From a checkpoint of a small transformer trained on Wikipedia: LayerNorm before each block.
Each number is 128 + 32 x the weight over its row's rms, rounded and kept within 0 to 255. Layers, rows and columns count from 0. The size above them is the row's rms in percent of the matrix's.

# layer 5 attention output (transposed), 768x512, rms 0.0356, rows 308-319, columns 256-383
size [131 130 131 134 135 136 131 130 133 136 135 136]
[[125 115 159 171 115 170 121 134 143 154 165 170 140 128 132 157 120 137 180 115 114 119 142 184 129 139 152  71 104 135 148 134 170 134 136 108 127 166 136 127 163 159 122 125 112  69 124 109 141 157 101 172 152 124 104 120 149 158 105 129 152 204  99 159  94 153 111 108  97 127 109 113 145 141 143 153 120 151  90 120 154  57 156  89 152 127  97 146 131 135 110 134 106 139 156 119 145  92  61  43 121 111 163  92 142 150 143  83 118 148 109  97 136 151 189 136  89  71  88 103 139 140  79 146 102 162 171 151]
 [121 125 153 117 137 174 122 178 146 158 128 111 190 102 117 123 124  78 117  81 126  89 108 120 127 112 138 177  96 106 124  76 126 135  89 143 127 143  98  98 143 154 111  95  89 178  44 118  55 188 176 156 114 100 175 151 108 142 151 119 120  63 109 114 167  66  93 156 128 164 117 145  83 169  68 106 134 142  82 111 136 124 158 134 122 137 111 140 133 138 103 163 139 139 126  90 101 175 158 149 171 151 151 143  54 112 145 131 146 133 132 124 157 152 149 133 175 146 186 165 104  81 176 127 130 159 129 136]
 [145 136  83 155 131 175 149 189  42 120  95 172 141 138  88 145 149 173  72 143 134 122 109 157 160 206 140 139 106 138 142 171 171 152  85 145 159 107 101 111  99 127 215 143 188 172 154  99  92 139 126 168  88 137 158 149  86 101 171 144 126  70 114 144 149 125 117 119 133 119 143  60 140 143 215 120 115 186 163 135 135 123 150 131  91 120  91 114 160 145 162  59  76 135 150 125 112 152 105 105 151 134 139 141 131 138 121  66 180 151  95 141 187 122 130 153  73  81 124  90  95 107 124 146 139  76 109 162]
 [133 182 121  79 157 112 114 106 150 111 180 138 113 139 176 143 116 128 140 116 136 210  89 176 158 147 105 192 114 154 176 147 102  84  33 127 135 117  88 122 109 109  60 139 159  62  71 139 142 131 122 148  89 153 163 146 165 105 126 168 102 166 121 133 172 140  60 121 137 148 106 140 136 121 154 119 149 175 141 105 164 167 161 109 136 126 121 182 118  70 158  82  93 154 126  95 131  69 138 156 123 123 175 130 115 111 168 103 122 145  82 148 204 114 103 220 110 135 125  69 140 151 120 123 185  59 130 131]
 [126  88 105 153 175 138 121 147 106 145  92 186 114  96 151 101 106 167 145 142 207 180 127 104 129 130 121 101 126 140 108 119  82  90 152 138 126 131  74 185 105 127 147 149 135  76 105 155  87 137 155  56 152 154 127  94 161 116 135  90 113 146 174 153 117  90 155  77  94 100 110 114 121  93  95 167 146 129 126 155 184 125  90  93 134 127 144  95  88 138  61 107 147  95 143  96 106 108 158 151 177 109 101  94 154 164 121 238 136 147 102 194 156 119  45 133 145 199 160 148  96 129 103 106 136 124  93 170]
 [132 122 104 147 188 182 145  99 141 107  97 142 170 135 191 107  66 101 174 147  73 136 145 117 184  94 146 139 142 123 125 116 135  89 153 156 140  87 157 102  95 104 130 197 143 132 156 141 143 143 148 100 119 130 136 108 166 103 101 164 150  77 128 141 136 133  76 164 131 180 160 113 105 128 149 128  88 147 105  71 141 153 130 125 107 172 150 155 160 144 124 144 105 103 113  81  85 149 150 104  83 139  53 156 103  47 122 122 115 175 132 146 122 167 138 103  99 140  59 187 122 142 130  97 138  74 129  95]
 [160  88 116 144 143 107  61 117 129 184 138  95 121 128 124 144 125 182 147 119 115 105 117 121 146 100 127 135 112  22 149 166 136 133 161  89  70 120 148  81 120  67  96 127 167 134  64 154 178 175 108  91 172  98 155 157 117 124 103 125  88  98 122 114 117 142 116 128 101  86 130 168 115 149 170 155  74  93 139 189 120 132 116  69  77 135 142 116 137 145 123 116 150 135 118 106 160 118 138 111  96 215 198 155  63 121  91 124  93 102 100 127 178 181 102 135 142  82 118 113 107 100  94 196 146 147 154 102]
 [135 151  80 126 144 122 142 154 154 145 108 152 155 113 112  67 158 178 119 176 201 153 186 144 154 109 118  62 106 109 107 142 116 145 140 164 143  57 122 122 146 104 142 163 103  86 169 129  80 149 129 145 174 159  92 154 106 102  93  91  82 168  87  48 108  85 169 150  74 120 136 125 137 134 123 122 176 130 144 152 155 178 174 100 172 184 122 117 109 106 129  73 164 168 156 120  69 188 154 129 134 102 120  84 120  81 152 153 123 138 161 102  92 119 145 143 205 121 115 131  70 133 186 134 129  92 139 127]
 [106 114 130 154  98 135 149 165 137 175 101 111 151 102 164  38 121 170 153  98 104 132  41 102 106 191 185 120 135 166 146 105 102 139 176  81 116 138 115 165 166 157 124 150 111 173 167 114  85  91 127 105 109 183  88  68 174 155 110 140 160 132 148  84 130 151 143  72 160 179 145 163  96 138 142 136 122  52 142 154 151 144 128 102 120 163  72 169 166 130 109 200 138 143 100 137  96  86  67  90 141 130 160 140  71  72 178 163 132 163  91 149 110 131 127 137 157  55 155  66 110 105 160 166 109 109 126 124]
 [151  92  91  88 116  67 157  87 162 168 175 213 163 135 103 129 132  79 129  94 116 161 140 152 144 146 128 178 119 124 151 135  96  98  86 158 126 129 102 109  99 115 128 162 149 126 158 131 142 128 124 215 151 118 170  86 104  93 118 151 111 122 101 181 137 179 108  54 165 143 114  59 123  76  73 135 108 103 146 124  59 113 179 140  86 149 147 130 151 163 119 100  84 141 113 150 205 135 165 105 184 123 109  96 143 104 152 195 158  78 129 173  65 123 124 189 137 101 148 149  86 173 198 190 117 110 111  69]
 [140 156 172  77 122 157 132 155 107 153 198 141 150 107 141 152 152 190 152 132 109 111 122 173  88 132  95  84 172 185 129 135 191  94 147 109 112 146 130 108 162 119 166 188 135 205 111 151 112 145 113  79 120  84 140 132 101 157 102 169 132 130 137 114 163 107  75  98 124 121 103 126 111 128 147  84 134  53 148 127 115 141 111 145 115  94 101  90 151 176 138 137 111 134 149  66  99 167 141 124 119 182 104 108 149 119 146  94 111 148 190  88  63 164 149 129 150  95  87 133 107 132  82 105  96 135 163  90]
 [140 110 110 153 130 163 110 165 142 119 176  96 104 187 162 105 168 121 131 109 122  94 119  92  83 136 121 135  88  84 128  81 143 188 125  67 137  86 149 106 134 162 135 141 116 127 124 130  81 149 195 143 103 115 115  95 141 134 149 185  52 194 103 117 102 110 171  72 114 126  74 115 167 144 122 156  95 151 141 131 125 116 101 118 168  77  76  80 155 121 133  87 149 164 147 162  90  87  88 162 139 170 135 137 177 164 219 174 146 137 136 108  75 125 123 138  67 122 150 171 135 129  86 160 186 185 135 101]]
# layer 5 attention value, 768x512, rms 0.0246, rows 309-319, columns 256-383
size [155 149 146 155 150 150 152 147 152 150 146]
[[ 81 117 151 129 220 115 163 123  77 136 120 103 160  81 165  85  81  97 148 140 126 128 138 117 142 103 135 140 155 186 126 124  73 125 175 108 146 140 132 105  99  93 125 160 101 113 151  91 120 134 123 119 179 164 156 124 135 124 132 162  96 145  56 148 126 101 117 155 118 159 136 112 110 152 125 136 154 125 104 182 140  75 112 150 131 131 175 117  61  78 121  71 143 112 181 129 101 169  96  88  99 122  41 182 182 122 140 106 114 119 131  68 162 118 160 147 160 105  32 116 110 153 112 144 142 125 156 110]
 [106 164 175 110 104 145  99 131 178 110 113  86 124 169  94 107  78 150  90 118 164 135 133 100 110 112 134 168 125 134  89 152 113  74 137 108 120 189 167 158 101 133 143 114 109 101 121 179 149 157  83 128  92 171  84 123  98  87 156 104 156 182 104 134 109 124 152  64 136 198 216 130  94  84 166  77  73  74  71 128 152 150  96 161 125 127 134 113 178  92 166 144 138  76 163 118 159 168 142 135 106  69 118 150 106 151 116 122  97  87 128  95  85 123 160 169 120 123 111  92  90 114 112 151 146 107  95 102]
 [168 113 104 184 142 154 164 109 128 188 143  96 124 160  66 109 134 134 120  96 134 158 181 147 142  97  94 157 131 132 115 111 144 121 132 175 184 159 180 140 136  92 127 116 184 179  96 124 106  90 110 156 110 131 141  89  58 155 108  76  79  89  96 128 123 223 101 165 126 161 182 192 107 124 144 161 138 158 143 128 155 137 134 115 114 119 123 168 141 131 123 168 129 115 122 109 133 146  79 153 152 166 109 155 100  91 156 165 158 116 143 133 116 143 103 121  97  76  85  98 162 149 124 167 133 123 114 128]
 [153 140 151  99 149 131  85 126 157 122 156 149  75 180 161 112 125 120 123 100 146 121 125 139 102  86 144 114  86 137 157 133 124 181  88 115 133 119  92 113 127 119 134 141 192 165 111  87 129 127 171  89 130 191 100 162  80 117 112 168 178 145 192 196  86 104  93 161  74 131  91 131 119 140 190  86 111  78 140 110 136 135 142  85 107  99  85 165 135 148 154 160 158  91 126 127 135 123  95 165 131 139 142 121 156 129 123  90 140 107 147 128 104 109 171 145 161 136 100 140 109 162 165 156 148 124 113 100]
 [ 96  91 132 113 156 146  57 144 122  53 156  95 112 123 135 124  97 132 168 158 174  84 131 165  97  67 105 140 143 149 125 115 172 131 126 152 103 111 106  74  84  99 147 185  39 125 152 101 112  40 144  90 125 146 167 157 108 114  57 201  93 137  97 162  87 149  70 140  65  96  99  89  68 210 148 159 139 153  72 177 128 142 163  93 117 121 162 142 162 123  64 137  85 155 121  62 124 126 147  84 160 183 136 144  73 132 103 115 150 145 166 156 123 127 159 135 147 175 150  75 205 151 180 171 108 144  65 119]
 [ 84 134 121 102 191 168  84  99 157 117 106  71 190  80 139  99 182  94  73 145 177 150 145 138 130 145 113 155 122 158 122 121 160 116 106  89 142  70 117  94 145 163 165 133 144 102 135 153 149 139 110 126  59 130 115  33 124 162 158 102 161 171 120 129  88  92  92 124 106 169 129 111 137 131 110  96 156 150  73 123 176 121 161 117  92 176 114 181 187  84 154 129 130 115  59 144 132  94  70 117 144 142 108 160 100 100  65 116 174 107 127 147 125 101 114  97 119  97  90 170 110 108 119 110 126 116 103  90]
 [ 93 180 104 159 121  94 115 129  99 180 130 144 108 177 140 111  95 109 140 143 161 125 116 131 115  94 157 144  90 190 153  84 129  99 125 126 149 128 164 124  77 147 161 113 113 122 123 102  97 156 116 123  83 132 144 157 106 147 143 158 132 116 144 152 150 178 120 114 126  95 180  91 129 146 137  63 143 177 163 107  91 109  80 146 126  82 128 130 193 139 101 146 113  93  97  83 107 172 110 107 150 101  71 170 105 161 134 125 131 130 136 144 156 117  59 127 122  98 138 112 218 138 129 124 187 147  97  83]
 [ 78 131 115  57 124 114 161 138 169 114  59  68 164 129 113 137  94 112 151 115 150 147 165 153 101 153 109 116 150 103 119  89  86 105 117 203 147 163 105 125 121 162 174  92 145 112 126 119 115 160 100 184 149 108 130 128 119 131  78 147 115 133  89  56  87 133 110  88 106  81 148 113 211 151  94  82 130 168 151 111  80  87  75  83 159 141 133 146 141 103 103 123 125  82  55 144 157 152 131 136  94 124 115 136 180 162 142 193  87 137 128 124 158  97  95 106 160 138  87 186 142 117 151  84 167 128 121 116]
 [138  98 154 114 118 104 160 155  91 182  98 164 149 144 147 116  33 126 137 177 149 159 123  99  93 134 119 121  97 113 179 135 156 144 109  94 101  90 119  97 218 107 157 115 128 142 128 117 147  88 100 152  97 120 101 164 103 140 157 178  89  91 152 120 159 188 158 108 173 129 113 100 125 124 148 119  97  74 117 114 109  70 126  84 188  65 117  64 138  99 175 180 146 182 148 116 217 147  52 128 165 166 132 119 132 123 135 120  77 137 106 157 161 148 192 162 100 109  83 134 153  80  96 111 154 155 134  87]
 [143 132 118 141 141 182 157 142 136 132 132 121 125  72 142 117 177 168 132 126 156 142 113 129 193 115 192 115  94 130 150 102 110 124 121 171  89 155 115 148 115 203  92 138 117 159 115 208 194 181 162  99 171 154 183 101 144 101 157  94 128  85 137 117 124 168 157 136 149 106 171 175 138 138 101 107  72 155  81 140 137 103 175 125  79 122 135 100 146 105 122 125 120 158 118 119 183 198 188 107 166 103 110 139  97 117 146 106 106 112 110  88 145 105 147 189 109  89 144 137 147 150 129 128 183 128 129 155]
 [120 141 173 163 103 126 185 130 207 154  93 121 135  65 118 151 138 119 110 118 123 154 143 124 136 147 181  79 108 164 175 149 141 119 136 106  99 110 170 109  92 112 192 131 162 152  71 184 195 158 127 195  80 171 128 144 167 153 115 113  62 183 196 152 176  61 105 128 118 167 145 162  98 147 174 142 134 155 107 125 159 133 161  56 123 165 104  87  84 111 183  88 100 112 129 137  90 150 167  93  64 134 189 128 105 158 144 123 144 139 132 112 151 108 164 164 158  88 133 101  82 137 137  69 155 176 161 104]]
# layer 5 attention query, 768x512, rms 0.0303, rows 320, columns 256-383
size [ 96]
[[103  94  87  96 136 138 129 130 116 181  73 128 123 110 103 182 184 131 210 107 170 138 148 111  57  86 118 145 124 148 128 131 165 124 152  89 168 150 113 130  93  84 132  72 138 164 127 130 115 139  73 128 101 168 124  89 120 148 185 124 127 148 172 164 153 101 109 106 140 124 151 149 107 120 135 184 109 200 108  92 158 168 123 111 183 113 118 132 151 166 101 146 142 153 145 118 132  72 143  91 120  77 131 112 133 153 141  55 166 130 136  93  84 157 120 166 118 162 155 122  93 174 111 171 134 111 138  21]]
# layer 5 attention key, 768x512, rms 0.0308, rows 320, columns 256-383
size [ 98]
[[106 124  60 121 132 146 124  97 127 159  88 135 135 120 105 140 124  86 117  80 165 146  73 134  77  74 175 157 158 127 101 160 164 153 140  75 157 196 168 104  78 124 166 130 175 138  88 120 146 161  84 169 149 113 134 148 129 192 154  87  98 143 124  75 134 107 143 100 133 145 103 116  63 149 124 175 136 131 162 175  77 172 135 159 181 123 138 134 160  91  96 132 158 173 198 160 132 158 150 106 118 104 176 137 136 142 100  75 124 159 135 173  91 151  86 149 106 100 142 144 149 156 171 165  97 173 156  77]]